config.yaml
n_layer: 13
d_model: 256
d_mlp: 1024
activation: "tanh_gelu"
norm_place: "pre"
norm_eps: 1e-05
parallel_block: false
beta2: 0.99
grad_clip: 1.0
warmup_steps: 200
seq_len: 128
train_tokens: 178600000
dataset: "wikipedia_en"
Each number is 500 + 25 x the weight over its row's rms, rounded and kept within 0 to 999. Layers, rows and columns count from 0. Numbers have three digits each. The size before them is the row's rms in percent of the matrix's.

# q: layer 2 attention query, 256x256, rms 0.0793, rows 155-181, columns 0-255
# k: layer 2 attention key, 256x256, rms 0.0776, rows 155-181, columns 0-255
q155 097:469505498497492490527486485510495465471487480492489527509464561485475491464487494504520551488488501496511475485464491538451502484484522513506481508521515461490516522478510477501479548494484479468507467549511481500465536516518529545485529526458485456484523481532547530554516508507530479539514520492514467496474468493490561532523524500524523503586509483506512481526539474539575483516527483504499464475481534509522497555482480545497505493475493483482519516485498483538482490525470495458488503486517488509507474517573515521484500510479514564501517493502456507503505519521457475501468533481518524517494497478470497479493500482494471490530508482502486463469545499515449505524517486503495457519515521499514515482531508507472500502482497493456514492497474525469450493541535518
k155 099:527479475524499473487512509500482495529453498482485490483546525512507454562512479468489504494490498522528523504490498487511495509492470500516461529486462504485495486541497492482504476516488497480549508468491531464464452461509517514505456473531514544469517480528450522469515481522500529575504501497501499482543475514484531491503451525513494485514474522513531535481450488500484517466534532494495462489502488567490523457445522491491488467470497494437516495518490495482493534497489491540500494437536495500546499522525449504511528494488539497492492483496522475527483558513517481524546506484495527519510455515489511475530492483500480506471499484506475495535486518509531500471483496544494520522481508511546496472508459517544496489489517453537497523533479495474559484469496478
q156 097:485475483527510524454492509541509463527493512467465459527488508502467435470505478490479524473564498445508477504488461507539496488494549528510515504507482488441487497478472497434529487467509483515469544500513475513527524510497484459509477478506470494520512493481527547501499479456518475470506503469475495478506502455548502514527486533522487539499457518527563505486500500508508516493482476500464456518480518473496541525471552527459495504483483472519537503486488497475499535520517486487491511478475518483510516505477508502515484535495519503458523499539528520506483531490478474476482473506517495513484548487514507472469535523482517518487538533476507508506516484539508486487499486512454501552524504505520491475499526512539509490478509522464508503531564458508459521539562501
k156 104:479476487508493462449483469469539490493551551492500497534514543499472534520493499536465476511518500512494509498502478537508524481511467537508481513494521489454520506489579505515488519515528507499518524473534505468492507492523509468486479515560510535474490521477515469473526503506506487489499495510543529467526531449526538494431494501523469544502514492508515544491480541459498511496503507535526525503484492534469526480490504483460471471497532504511494464524490479532530459487532498520508465462540560506495500501489498493510507468481521532524502545416502515467502499501492498527506455501469541536484535488473527486517489494472505534503505519462518501491496498529487551459492452489477508532520500499465525484523498478461515486513483494483465490531536481473520474512503485
q157 098:531496533500510526484487480484465478515531480518535472508535490502471510495496495525476515495487497455538521497450498510468512536488511508498494496500486513481506506507496486489556500542501481505486475539465456479474474527499528473500551485531492516440559488547482531495492514481465476472540465501489480499505474472498528534459532499495471488509525502508524484478498499507519487461502458514484507515501479497530514532538493548504478479504489560467523543479524487521505503516564503520496533485512511452542536531524467487469467515457536461528479527531513500502498513495473501472499553502539507492507487475529519523470489520478471487507534505448470488493495459512462551516523490520522479460527489521516525495479472509508511474473478474468464534509466574483462516486491486
k157 094:459485503503465468527476544537500521507453550491497549545479510495533497507499470502489494527493492477541509479502509450532512515511488499481523498494487518484546505509462497480514519481483551460547548492495495453461503478510463460498486517520533507526494483508486483472467495492538510506454489492513515524500490513448514519511515522494494527518487468508512502453498500510499513509540495489546483455525536531500509501489520464503475563489508492533505469505487488533523492525552522485469496471513505478500493502517506507492522496536513466526529505492459455504479510502536497521509489547484455504482493434463529475529475454505511508461519519507520487514547538495457510467492473456523514530470468497519459514507518508504474503548476476516521538519496477472433467475530505
q158 099:497506514471455495538524447512448501512524482542480476493522502495521486536502477491502482468480505500482520514500529529483532496515520537470475521493471442523550475488550514495536502485520495462483517517479507562512506514480531523503520481497481466519447509489470487508512484438479474543517515505493473516499466504480496505441477485483479482505507486479530505537554484454502507503492539528520536503464545493500495491489520498507533531508512490487512492514491497531488489464504523501500536502519498531461526472466524494440579548530487474498499477520519513513528495493490523501545514518520497492489477520442499554530482447486498495513513464534498547503539540494537466479463503477493529514473468496458490519506473469541511512516517491501489527475515473526492502491474475
k158 104:545507518523546511487516533521486452532493494528478495510511516499496538480516510529529484505540489514501497511504485525481503501496474499494502513493488550460466479474530475526462483526463488496507465452491475504512521531477477566511520494478463480475498527497507495489502508448479487529504477474508486500475487535479470538486493498464476490459526501519546469528469531524481520471536496466495435485503474482475486519510504494498508473505545459541527536525524532467506512518473479463498504537476486510520472533502497544497462555517533519510492476518495520542458497525509456478502511516495456528489503535507481531474500490473501548521490513509468493501488522478513457534501538484468495482488508501536494500457527519483532508476499497534557467462517589473497509464510505
q159 102:498524518478476456525529480530501449514510486505513467430500491479519490546508523550501512486487510473510483467565510504486477477507518521469546508526502482471474498481521518523533485449503485485501489460530498555510486465530539456496498452552518496477533547495509473503504480520525488496554464508475490473522510523533505459491540500521527503457495498486505442498474521464475495495489498462523519511484538506502488520475476494520548451522505501483459528527500505532489508536520552477486508507513524514473490541471502532475466488526521453519550528480502467504490486496510503497547497463475528521473485492522496533500485480462488507505518534452502527490525515472524501509484520498495505479517487528496495468521478517465494506508480493539508541537476518486538509491448477
k159 101:532515467558467543506531507520420490492475499568485488454525525503478493491466508467519513502503477488497493493487476509511568512490497472503525540525493518497478511519520494518546467524508448523482489462499508487488516531488495539510526502471520455481493498569473499465477534489498482502482524551477495515469508510516484531473501492480484460509486491491486538492483462509498481458500499527470468490520447508467479505498497516485509491489462475553520473498484481472530474490527481496492510518547482507543493515506477491535467526509511484539513439533491488526502492477472451470491510492545519534503468513452517508492487502476520519487495479485475516444462509528487510520477498495498495502471545503493497516485496501522515459451524483487495477492561526529454469510515531
q160 105:500527489494533466477491534504546532470499547528472510535452507484498492473459498484476490476524467540491527516487451542525494554528484475508512509514558506491557510469530535483510507477472487512520513488565480484528501496506499548523496506510497464515467490491508488498509523485498506443488481500482480506519485494498502505534487468514480468543496490468475475500494503493519465551471522499485477499545499443536467479480509506488461502530559477495510511479542502498490516517489477558474451519465524527475533495458473508491475530468529492504513449516528522504540509520517499574503523479521482479479517498464526471490470497480511520482513498493464514470530536535513481489506493507482482552522499457523494525495528550496512486498525478503500481535528504508503496548484500
k160 102:511528525515534454504504488519468493470512509487502491549491520499481524500492481492483455497481512509505488479507550511480478498510503557498467470453528461500515471492557541491458505490482518488503477510494475491497489517511498521481456530519529560517467478477510501536515540474454478540508506460497496480523534447551544493485479502484552478476503445506507482517472516529530528477519495520490467502530518547519477527484454500482542485487471497470461526497507493483499497534468537548525531480448493476485490496490532474520506509464492503540467523488506520492485507479523463514453492470486469513458471499540494502474527507535509471477476492501518494486496492489507533489475569522488530486475487532482521509518466507485495487503538541469506474517475448511487536527473490
q161 094:505525468532479486494531541505516500494505531516515523487478496527471485534485468499474468562462542544498505522520477493489447491492523522490503488484518501543513497487522479527461486479534508493479502471550490455501563487484483550473521512528464550502458472507525495476519479510530520506558504506503487520530483522540476501491473505493485494503510511483450492501493487516498445525469505525497494525499481476474481471488503548539493522472487512480475460508520494515493461502461494536542477507510492519484496513507497455452520497521491527571487492509510499518493513548500464486487484473458462488516487499502532506479562484535440488527481510508497501497504512451504470509515545502457539478501475512511474472518452455435489487523525500506501529510531466476504521495495492
k161 096:542503478448556543509502482490476504500486510506465487466486484542498493536462506509521489458479493469528510541527472483501525512487485521564511524517506499510471528523499481496472472554446475494476462525480512473487506522502517526474481479509448489537476496496496534518524499533522437484489466521512478519477498531511491483485503453470575443467478498484475472520513512483530483481483497476512497504470498483498498490503473515489497520500458491516512501466499515447492563501539512505501500492574505523521525431522523497512461468463500487510480506492462506514534490481485497501520526495531506466510479525506504505516473489467500502470508503471478474470490486456472482542550487508479506475508495480536499533518506514525477500503508514497493428489508502498524554532515533
q162 093:504509538466506518500484494528505500503476492485471517467479488507525442495536466508486457470471501472515490507503536492516520501500504508538519499496474491492499504463490525508501489488490477495475454521493515493482515535498517482492538496453435531499496499529510522476509474510493484523514536532531478483478538507570514492509542515424498528481497496501535500554450523524482540480489511541469506514481514469543507542511489480454532503513492481563452506495496484502505494495499479487475470534518463484480499503515441491540475489500515533471484478518505484506488504486473487484517472488462511523470462516499482545503505496505514497484532520524478459462515469527478475505466513496524507515500559475464488594523531505515465487483478521549523513528537476491472494512537538
k162 086:494505566505481486485484524539512500504509467502503468537506515491466525490525520521474482485569534496516510466494475480508489507473496485499524498475518499510449524507488520513493521483472523468539508515530524503497444527490488545494516517497513524499508492560496518505482510507474540524503512490513512520485499544473500496445485520530496508484494506526516496493484479485467509479479510519471463452472447477522498497506477501512483496482508508502483453493491457505541500491549522499481487512517536512475473514487504517467513543488484521492466523523535520507488454490504528503496482543544366520534495560492477472464473522480489516511461490495482516474461476528486459497519525500496525511471486490515522491454515494509575485506509504515502487484503485560503543499491480
q163 102:491483500523526529493524520493487492527499441479518509473483531510483454479487504500520509479523559548515497501517499517515506485438496559478478490506498497488503503491557562464469461514520489526466518505486506504501527487540504534476479525481451491487459498498519497529515527492492508473465505511480511466489508492511520477529491503530535504501492538503484553509445502458462519485535495486491485535459444488497501503509541504507526499479473527491521509502512527548550462563521515496486485460497488485493470520491509532505473518494503501474487539509463496478478516514480476494452457534517501461498520500463441515519540451484548547520447481531467528479518490489466438489491536485525494496479511515472535507504490522482537512501492501507516512516496491487490502464513463
k163 094:478511487481513468497499472494551510487496562486490498516483535463545513525480519534494512473492484526524506490493510509471483499512532495489468477487493546483513505550505504499516466463535512476510446490490495505462476479511467462494528509503481533540512545437450487544532505504507522551530545490550507507487468503469502493468486539466473515541518477508499541460515505513514524479488505485490506505467489464483496499493498509461496471494519503559540522477500475538515518469477438539517463534474493494464457475541472512513507509460481496515479520535485520488535526488440528478500508518453464516487506493477510466522490510487470467458491514509514504518459489520511501454499463474529504567494522531487515510484508531473514524499501493515450471521487479509509503481503480
q164 098:523537519491519488509543512487508510526516506508476487455522515524518490502502577499536468536492513491540502490516521540530492493534518544513501492502508514527508503523532479473513507517520506517510481484521526527523506520505492501494551502464495488468498507437525475506486477524505479527479487484481496502496541530548526489490552477466500461447472487515481511493471477452513472497498481439512494514535522509497452492494483475440502473521490492515481496503519488557512499457529496519491508540484492511529505472498483513546519518475500486488518530457499546504533495479490478511513497469469518461460524545442483491478445487524465533477522477459496518501512464494505485469452517469472531519499503533464504464505535528479487496501535527488495455536472483546462498523545498
k164 104:519499485503475511504512523507440484509478506553493512523496529452519470496512516461494478459495483521515514475514514486521522503473469513493516519505502559509468498447524517528521515484469508463501490520485504525496512514498539520535500540451510475475507496537484485480509544512456493527496479477478512482493467497507474499469465538526494471498489498482486503501450509505473475510458520503529475503479474457446466500458516521475530458503485485503520486509519513502537506506492533483540499488518512517510502509482479493494465549579508499528518489553521557516491475510483476505504499514540442461475499578520517535472536491482516480536474509522529498451508473550505472537534513478503534509485532515463491499479489531518549461473501502467467473521507502513497505460516514
q165 081:460494529466470485492510501469508472462526478537517520540478543451480470498473467509514516447501464496495493530517531500487450511489480508516512473507494525485519520504544512486490502495470527489558530537435506493479493460514476496481478502516471449441498498505514472525468487541467505488496486525499458518499503496481537507484512478527522463470525535504518532525526501544496485495550462464508528455524471460475516544503468488517479461477505535485494522527490502472489487518497513487515520458546458512532511492501522497476475486499542548490473513521483509464522528509457504526528508514527511469474505531479482521518463509494501492519523548519465516498482500491525519504506545458506460531456493472531519490512485497514527527497514508486523515482461526499496474560500544
k165 077:461465558492488454512526559534517516502513457513476477518492500504496527495513447493499493492482489545511476513491519473510509491510455507497532485480458512497510516533524521542473494469500549477540524488520469483449463530443444502514507507480481535536519482480502541500528501483496487527532522482546520542448464504486514523540486552537488526534489482503465506463499529509518503499501530505483498503475500503553511485510511480519487516494504471480515526513539478499523515496543496480524497489447475503464500508542478493478492486500530486505462485515493507514481513536494498493514493510505388495501488507535524467492456496528474500521470490513480505516523540530493505461472507512491505513446489522495511499475533496522501466505516520518497441471467465510496485462491495
q166 094:511508468508541486509556489531519498499487486454514530481474450492512506476511537512516539504508510502499512491493505468480478511501465509513481487460501463486538533512542526496462477471466497506512495525466495518520473501482501444479490521468508495533483518468472467487517475533484492486491529525514456476462498534516518488526491553513520483511441488486472571537489517476487518477474515528505521532507489492468519521447529456512552519479492488498497489527500518518512526494496520485515438488498507494518502530469522522509467513507513489496487529480504464473514473501492487479487463475462502495497477504503464516508467491530539492537478472494522495464455457477525473536511543546576471512508484506509483543481493514482523552467488531486492509479475482573472472478473496
k166 094:513518477536532476440481531476528530500492512495516480470516499532536529536492524517547479473475492512505532517487494549467472532484520497496500472518507463549496466483473495495528523490555455498488509499475509498504465470528461530501503509520491483513508520467497511508499498510512512473486536520465504499474489473529499483489479459483477530478515433506478517536499470541523476535514431513495580506505495509505473477539473502516495469500469528478501518484482493490501471523491468534483531514475512500480540477461521475517471514527507481494500509505523459509543485515488529475486484500473566471484496475482501473538510480494515502451491532517529524492473500497526531514508497447506549511497508515466503482524516518476455552497537500475474539522498515543545483448495470
q167 102:498497497485501504504464479529485568486521480522484497484491447541503497523530510518522446476516500480468502554506505490477498485471492537480516509491482479473493502486492497502518469510504545487505518553535514499474518476509491536501563494490469478532465500528528503478477436522548526438491442517463518528493552495505516483518571528505495487535529476520501449529510517534521497544446510469487487481487526465545497481470494513511491521541520513515433493488478511441502459502512499510503521521522512531449473467547463541496514489515512506485500452510527527513498490482503539540532540510496479529504506472531482472481480483512471517514462544501510496502495489498502512447518522505531511469522515504488512513474508508520520491493490503531527512517486515505501512526477492
k167 105:487499527495477487526430497522514495493504500464535454484504557521490499505496523536493519498493495498481498482464501486466502480513472500530479482475512480557480496533477542512475501493488492526502508512497504492497525494490525487529483507511463504514485471492529492457501521505475527469500507477511540489487530482517494442534508462501477468489541524513481510502527506468444507526425522526509475465521497495487522569482465514512510508509451485476445495513474481442519482557547486559513475536459518460477483494506504509491519477461450498510488523522510500465480499501479540474526512497521465531476499474488504495454485507533553484473512520519485485510497520475510449486470534513485557468474538496482521490515494480486490510468473514524521521471517452508491532525516532
q168 096:479547507502540515508529463481498533517494503505498488511449481493555503498536519470489508490481452527519520525495538516478477511526515549481471494521520517528475518536444514504485513488514497487521527482498543533461479499486505504512442481516517456570464516458471481512475488462510484474448494545490534513500522491480497488521489501510541495512496495500480522527500502505502544528558461448467479480467531537485522519557497485532496489498540497496495563498512485494472514518499504479502492497504479524471469519526515534558519479522501515484520492469494501487519500473463528507520534509527538473495520490508476453507467485503518502496496514498451529528490501464483540494510451469521512518476513509497520486474525519564474477534550528515507461473533513481512506512477528
k168 099:476532480501479472507516490462459461489520500490529500461528511467493484476497579465540524459520509513488517480486498558509434497486493500511494509541548502480519461510499520529511465506505472542492525516503485517492473484483525434496517497457493493503498494477521520524528464488515513509491490486525478473491534502488519522504510484514520539513504540475504516510485465482497502507499535486508483527502484499483499524493506544527527502553481517512513492525488543485509479550480519465462502501487476486528549534471521520505527460506461529483514475514539439499494506526532484482477470421473553535502506460500503497514509517535492498509545498532505511527507519513519483502471518514496496499526534557454458496518492472479490495501501503527465533513519473462548449502462515
q169 095:497555499466490515520495444529465449509519485484503496481514504499505491501500535500509494474514478506481546462544496519509517479532490534431438519486457517505509506489526560479514472522497505488482512533465477536511449489464487496509546544513493482489524537452494494539500502525507509514503562502516476508528476488457501515449502505489490498504457502588517494490482505466573476529496510497513486495492499551531462521468468490499490459501490516493509534520492500478493515500519486497481452477482503483500503468557498535506503523517503533492487503480453487500532502467481508525524518527486472499450456474455499494510451499516507493497514520519473489492482472548503506491517519487475487523501526513492494495542499502519542470477458491510482522491503481524515463454510533
k169 094:522517502570473511494482494512471509504465482484478517515476482470462508531520521551446548518515496524505470512485518505509499539477450506484539498489519512513484513537499501520477472494512549494525490476538475449504511487478459506506504493532524502513470506483481501469487522487452481464511485497475519481519490503541476480511484533485491525509519457527534473492465508503497539494447539518495505529514516470479558462490566517530472479512522497485566518508486484514507507476487480544479508543498523511495449544511517501515443550529501450507514502527492510509470487507478467479561516446519473527482522505521509509490516511478500501499499521521487534494477531515534455490452523505482514542483520474508479502522497521510459517527524508565491480482475495514507486467494478
q170 083:540474559489514534512517484523485529524496488465435519531511503519522454509523504533546455498529502469495496514533516508525545473501502515496499500485498496512502495497514527464502506517511460492503471451520537487477500486509519537470484511494514520508495471499488458500475525545501489455444494494485501468508480513506543492497476529501540550489493528488502470475461550454449495486507524447470468508491503529473487477526542492535527458505514487446514534467530497503501544534491501477519519494481482454526481469487485524509456468507498506521462492488480513522488499477516498466485446482459509545518512493530491483502558484475496508469540534507448500527471475514504508463485498496478504483487503529491541519504546519512462523494447501531507519505529497488536517473512527
k170 082:466518468516468554516508465475486521493507499488528494458494517461519489519491562520483506498498526465502530506482493500503489499495501527473526522514533454512499495519491497484535519491484497523471442508542481482537467495517490497517486468505511500480506536467469483507512484483536516465516536504499520487512519512520467543493503462530457512552487510478517489524494470511500507528465529467502554549493496498484445527483506514475497522515487499520521487461463487513480453501464503509539502495495494480511474468472499467499555479461480466492524529510511471487510492482506525489492548499498613535539501465435507500525492553497519505491512491452527502502527528509524517478524479484486503500528492531475485476537465522504476517488531502483467523502524522435506497537525499
q171 094:505508492492479524502517473491480478499520474569482488547489516461502498589522484467504523466464512466486499515511474492510477495535499525464464481485484500527457535510498502539499473505504488519528518465466508474495486470464465490496512506509505512512457534509485506495478530488505503503481521493508531489522529462518526530523520495513449513468483486491452567485501506527522480460496484517514536544501457523497524517546463545538528465509480493531519499499474468509511450523507520536477513510464540478529486548491497439473515512515491511507499509516541478522515514527491504483506536500458477502547469524479533492525509524515503511461476513513494482458509500489499552506507502464483510484506495475530489521513523507470469470491556546486481485460553512535494508521534536
k171 098:484502536480566459518483491528520499514502499514481509528524522475475518511497483542529459513459514533507464492532497481509482494520459531528500497519495464469495508498460487510499451516481504473512514504497494515487491526488489507541528492489507491531485505474496518513524483512506474490479443488486459510503469528464484497526515529488529545504479450523504502478537510498514487536504537501527465456494545465534502489476495472518464510497461486507501528522492496497494525494561516483556464478542518514457545503494508510505489498520513462550513513458449536500489469526567488484525502504482424467463490500535469508489497486523474475515507527495457497525522485509458517501445516490528486502477497479469487523507537506469499490553479498493515492537489494561499531487448529
q172 092:527504533490483493501503519501454543502482516497532523532499545494491479542472496448513479455526458497461511519536515539479514533517525522491491523502484484515496485522477457509534523486495466483529529487496506508505492502483495509493505540476470440522482550500495491505509522473458509496467500500489498522485480500490524493483482471535520482508491475510502506513515530530476446475528512494498470474507505493495495573525464500497538469520527473455531553519477491465527506537505507527501526503479507508461437493516511487461513453510505539482514456523512507498496477546495530496500515463526520479515530506495460519497531513486490502470544507526485503510490483464505474447492431508534484497517511516453568534480527503518494468564528514509528483500543488475475518546506515
k172 085:452510527485459475549510530535481470489536491498519464536497511426515530442523474508484472476532502549514474474508520461532493476505496475491509526498510504437478525484500515474471469456463523503570510523512481502500491510493493521519493489466522488487508492502494529529542508482476498523535511461486521512506478476509477498508483527498511491521516529489514521478485492517461531519495578457470460472521497522522502524524468516511474516497525513504469514508500514519505504468471522464534472474453488488551502517515504506515468474466481512520483517465495525524469519505502485480532541525503389491489488492504480468455491490503502534519502518496442534505502528523505479467496499522464492479473489520504499516504506505477527485530520503561500467480515509497504509513518517
q173 099:517448519472504480498490476517497540491525561486449502453504471521547466497519492519475513513516443488484509524507489512504494510520500482523505493510486499518519502542494484490505487552481511505517531489516529534510533465486513472531511519519466511555509513456465480495502473495487482483495516477458506512521525490501455530516487504518500498528521489457510520519488539492430473475517480484511504518480485505498480507500503475508477546511522441478485493496482469510499491501559477485497483515485563522559474449501468501506484503518563464511473514480513489509520526500478532521496488527516534474449530510497543549529505478517503468514487514467502464501496511507532484504466507519494437485468476493543472494463541476478520490474577467490477494492512498541489494512481549
k173 106:534542470476496537543493534462469484474506478515518495490544517477472512483557494474511515485501509474495502469503480507509504474486483473484509525526512499465480468455528523533514518481512520503495480516513505461510510534490455484534503509510474451515493488501541517477528485483489505495498513564517527538514494497549514500495504445457467471481477512507570476494470510489521525480470486558482539474534461476538495507467532512484531456539506487519476501489515510502560471487516535482508511472525481529454511485522532533486513541515481488513477473505499519473509469469457509462485522481512479516528442514504545482453541485487523498509513519488497489489486458509492480548500524493447530501494517464505530478490476499527482484507541538493494456499511512476531486462524498
q174 095:526526509538506490501496556538527508486496503481538511493493456538514503514498467482514546524490531456514470482536486479493488526512487488502463476516482501458501471474467450503551535484451529511531449483497495512483499495487507475507528507505519521549498474474481475477461485544495509455475495504474565527515480491502520531521481542499508547485501499514518490480511500527463501487549510484498470495528501515540534504506507532475508517502489449464538479503486510469500447506509478509470492475473501524486442510482530483506528490524481508523522478475476514505454517482481513493487482475481472460500498495550504470510558506496528472485506503469544484514517446477528523498488476502516434496528516559525533505480483509509475502532528472494454475549493495466500462490511531
k174 099:471458486488505522517518475473475506508509494490507494482538520502498490460526503506462537519553485477499537506499483508494517516465536463515517525510537492492497527483465481492513510489573486493477500533523474492495565524509526491499499498502501464439536512527537520522499508526497477522508508517483477464494481527527462490500482498510473520528461511493500567486468476465487484468500528502518541491558483480500528485494519505477447520554530525500506491489503463534494493465526480512548507471541495506536508470535496498500513488494532507504476475505464483495516491512477494505480524541543567471541485512488493505466485501474493547465508556509505492516484516526519483492501471518457512505492502481521562456486454438556515483535484518529500500537538479480523508499482503
q175 090:515451514529517536506470473495493515468456491495487415500523498523489480526512498492505491480519523480489495499487504529529469503532498500510531481486498445500517506555485546517469517517456484546487536481553500542524517469499477511510496466521534539508484504539528527506493467518480514522473518502492537516522522483497515522487502523554523537529524540494495467508536537505455527515516465527484501496452505520530552476523493468488493464494552461492478474489494513485491485520438532499501526527535553514499531481474482508521499472504529517511475507541494488500484491495514486452499466495506500518463497490499464465495496505471507507489488545519490495490473548464531498507539476476471537464492506534503472532491547492461473468502498473502471501500542537462464520523503511
k175 090:523533526485479496498501489509512497536449476518488469496485532452460499464517503499525528525553511468460468459509487462497502470558547478481464507533502489456508508450521499490504482548505474484506483495505521503483515536522486516489494487501502512531537487524516499466517511522541501489469488534518522516531516514487459498506521470512481492461517493493534506507504525487508523512481543483495512467501493508504467544470515486502516498472490493524457492470509516481511496458491494430517512495530481538508462497529515493457512507483478524489473464505549477503488494483470498479500528468499473534509493531469497492510519523476510520550469484459504507474483446542485511507480487544525484553499503519454553525526495443527489497448490430503514471481521524516558481544509513
q176 089:505487500502507525514533483513490487534509507436489514483526509500495534482517458481489491506456506455465530545504449484500470482458479526512534505463462481498517511504466473531488490510486511491499512509513515468506500474471532513483472533517511505474449504532487473498561484497554477490543493474508489487471483493461500516501470532468508513542500521477515492511489513492485513512476547502553510510493525513500505559535518493506500496513460507470491457463502484490485480463519528562521508512480500489466518531511528487473532496468460494513506517491512518544489488499480545502504508504487500521551506513496436494513574495488500477515503464498512494502501438521497497529489506535512473440438502493454493556472477467493511498486505480518481514465497477534488550488516564
k176 089:558537503502471506501462507492499491486475491500483483478535494483502519522504540523504480476520542503480486500494542514471499521522499469526494517523499497508468484512467473494511495570476481502517469487503483486534540511499506551521475482516438462467513535530461497522428473529522500430544517534488500554552515537490470502488518456496474476498491507484530474505529501503478488501524500501508476519522509497517497481458486502499528466470522494480489492509527525454531514512483503506470499542550508515525518464486537521498530518499511505497516453481521526490494496456495495451482506477535572548488523488479503470525507470483511559495521502506548497494495527475473524480526476465480505489530455490533489480511470502516483544524483520499507507498544552452501501510501501
q177 088:444504472530502526496516489486510474492503523470467524508452511488492482492517480488472555482487515516478496544495530483454486473468473554517472464501505484464496468511516495471523489494490507482527515537462455488533510497461514499480505514489504475524487493532484505502523499477496497513457537489505508474475475487460530466531572481518489474535517541514516519520530488522514545478479497510511487497507465472517515512532506486538507536503505531486572508544516532464479466517483526516489493446513480492458500542480534491515488498490495547482500503505498490528486529476445521530505510479549505483516500478465446475533492500467513510540507503510512493490496494475454475504515511517517471484464539503505530482485470503557529506482465526493572501484453504517464473549514515
k177 097:504498495504449426533492519502505489487494528500506471539513503537498536534498495528487518479455489545481457500503501497489466523525470460493481526498487505548537494512493534526486509492513488503492515444525473490470447481503495495495525501522462498517475475512488500493540487519509519526549523499512471485492479494495505498457497499484494483545508450487463522477499531497462493486501542481499471468493526522566525512511507492510511511489505498468539514523502503495486468515483477556499504496468472463487483528542487559506513489476502530486463481488505495477489518515492503490530472497462495540484507464495501494484478452510470519485501503515487496560501560480526473475487460500465491526476495507532532530497523485490498505508470551524433504499495431469566457460465479
q178 098:523531453450526487483474493485499465490483487535477510506519481480474495521520484527515549462480511509506532472506489539486469486497497493510491487476529522490489511546477476510508445498508504503498483507492492479521519516488495496482452480512471484501529558487498509501517550546466525533506492547530446498480499508453487523493479519532524491506495496516518553500529500521526482500511532542481494539533501527504457537482534490494479487480474524515468474478499480489541526434482495540502537472476503468483506495523518521501491555496459496476554483480453488466457521515469506490473465502489461530465474490543490509515483531483543527515519505525530471484479468466500491493476522524478458521485466515505498490502448469499536564516551461490488522494475500508511491461490525
k178 096:513520493564554528463517529513504475530523494499513520516518471498475516493504470514517502487535478481559458552467486496492523491535497496475493466461500515502485537468548514481498517462509501487527481501475509491472499501513518547524486498513544503494504504511483509480467502496481468518511532504520486542479448488513495493555497563507480509490498484495476471475468525515525529483525453514488533463509495474522501503506525531513467507518560551498485517534492518520470523512533523489466505516548487527478519485516482467520471559501527477456494470481506491478474460514496493508512515500520430455509524523496456489472464465475511528466460491554476516503479481485511491515485518522508490549493496514488489535475545491480472517513484484510525461470498522524459455494465486
q179 094:491526560508489496507475509503551489535498494490442484503521498545536528495486503527539475437473529508524462471511514515538513525485527542474488515498512539548520513507524490461533501495535494497479507489496529536504483508480511478498504522468526491528461478506476483539462501477524479532486503532501487463473523469548500477543505492523503517490461503480500474498486498490514530486476510520514500529462494448525505528489508533510507500545513506563512504477503474494489465528483489506485470439525468542482465523501466570534484494501505485478470469483494495509467511485521527491511528453487521485462505481484506510492446487460525507511516530485530487482509512491537504490472522498496522509563482541511476503424478514516539483514511480543480454497513511533511506484482531
k179 104:475510499505505489476524506472455490476530491499532481463521523490511498537473535518517499493473494494529501478506511530472507504481507544499523492501537517495476513457535496500485518470535464548501482470492527504449478494533509505520539503520501511471486504528516514485506501499480518528489521474512527494498520548495488490451464495483490503556496493487475521460444493480518492454480503513502467471500514493481519501521559509515491468522491494510530495520446467534520475499498481531508496516541544521466429494502469484537522541502508530560555487536503503497487487496487530469517518519495462491502447496489488481503536558503540543468504510511477467506476537506497502515497530485499516508467555479505588462472506458491482471503519510492513529545514464524544517493478520
q180 100:518449545521542490497550495474539502492510519486509505514479444516524562474488519508533487487483490515501493536469505506526538550505500484518520529490510509518507486546508513463497538508530514485556552482483534523512495545505516482518526536515507494483463484473440503522533498501482485486488486487541481465511486495522474529476517510433467470506463483472501473540485522500478507475502505511499512521519470489479461474518520472463495502494501499544521500484535491523474513475508496486489488516514501489520531523502511499542529519462501455457511501472488515415492502541500542528522541452489541484494495482518529506501510498486505510516488506469552516504465485517493488550491501497522509483514485547504515524472549543565522506493541532473483498469467485513498485482479477
k180 103:454508487467463480519510565502506504463495502491527481535475508518567502505510488480499445506471472479518512467505499532504501545504516491513473510511507485530517497409522527500491552458482522502448491520518495526490436486491503496456511506502493474485513500487528485490482500469476524512533484426512516527487507505470505485474462493487508505496471450519496498494466499535528456546489450535486499487497495504538476517534475517513546504494476461503481478513546500465513479500509507506496507498490515502469516515442482496482470537532507525509509524524514514496497485527499477437487444528503463484509497510547500539495496516520496516510558533555532483565532518491486492497478518476499531508518482516502501459481512527492499462503487535518501510532507465477480512486491492
q181 088:519464480523479474487457493509490465472526482535499512540501526505478478495549489491548507533502501486498494510476546536494483505511482512492522469506518507509461513505525513492497479468485482510523447489490529490453457527537533523505465500490499474445487485496527491491531461496489481536503470528504482529464454489515549464541476463530498519484492467508503515508497479456495483496514485493454528494545505483475513492481446498526523443490483482496468515493505497494524509525513521476500496513459446479551493513526536497484493502524503488508544536513527497519498574505486492502466492530451470509547510503502457467534499504522475534495508513541499531494456459487515552521520531529493483496541496507519499468494480505502523529477488494483531502474442504443512531544527478
k181 084:489503484483521467467533467461488518525509482465499560423555533493502460514475527499522481486487517533554520543461507480443490452501492506502500478502493435510517511526444476520538483489518501504519547542430516494476473449517500482490474488515524522522529509491494474485485499516516453472468521504482464480483506486510485540475531461540494486509482525484452512499542468503521462517530488479507506540475523515511465493493515503479485534486508488506512508494519523514462487536487477521490507522510508476507546467462472469491485449470495463499542515523494498503484508515507511528482509535480568500504559491484528516541469489545490483478531504474504512481516527497511537480474481490491502484502520505480503506534522490497479529491495479472496539500499509496527467490508517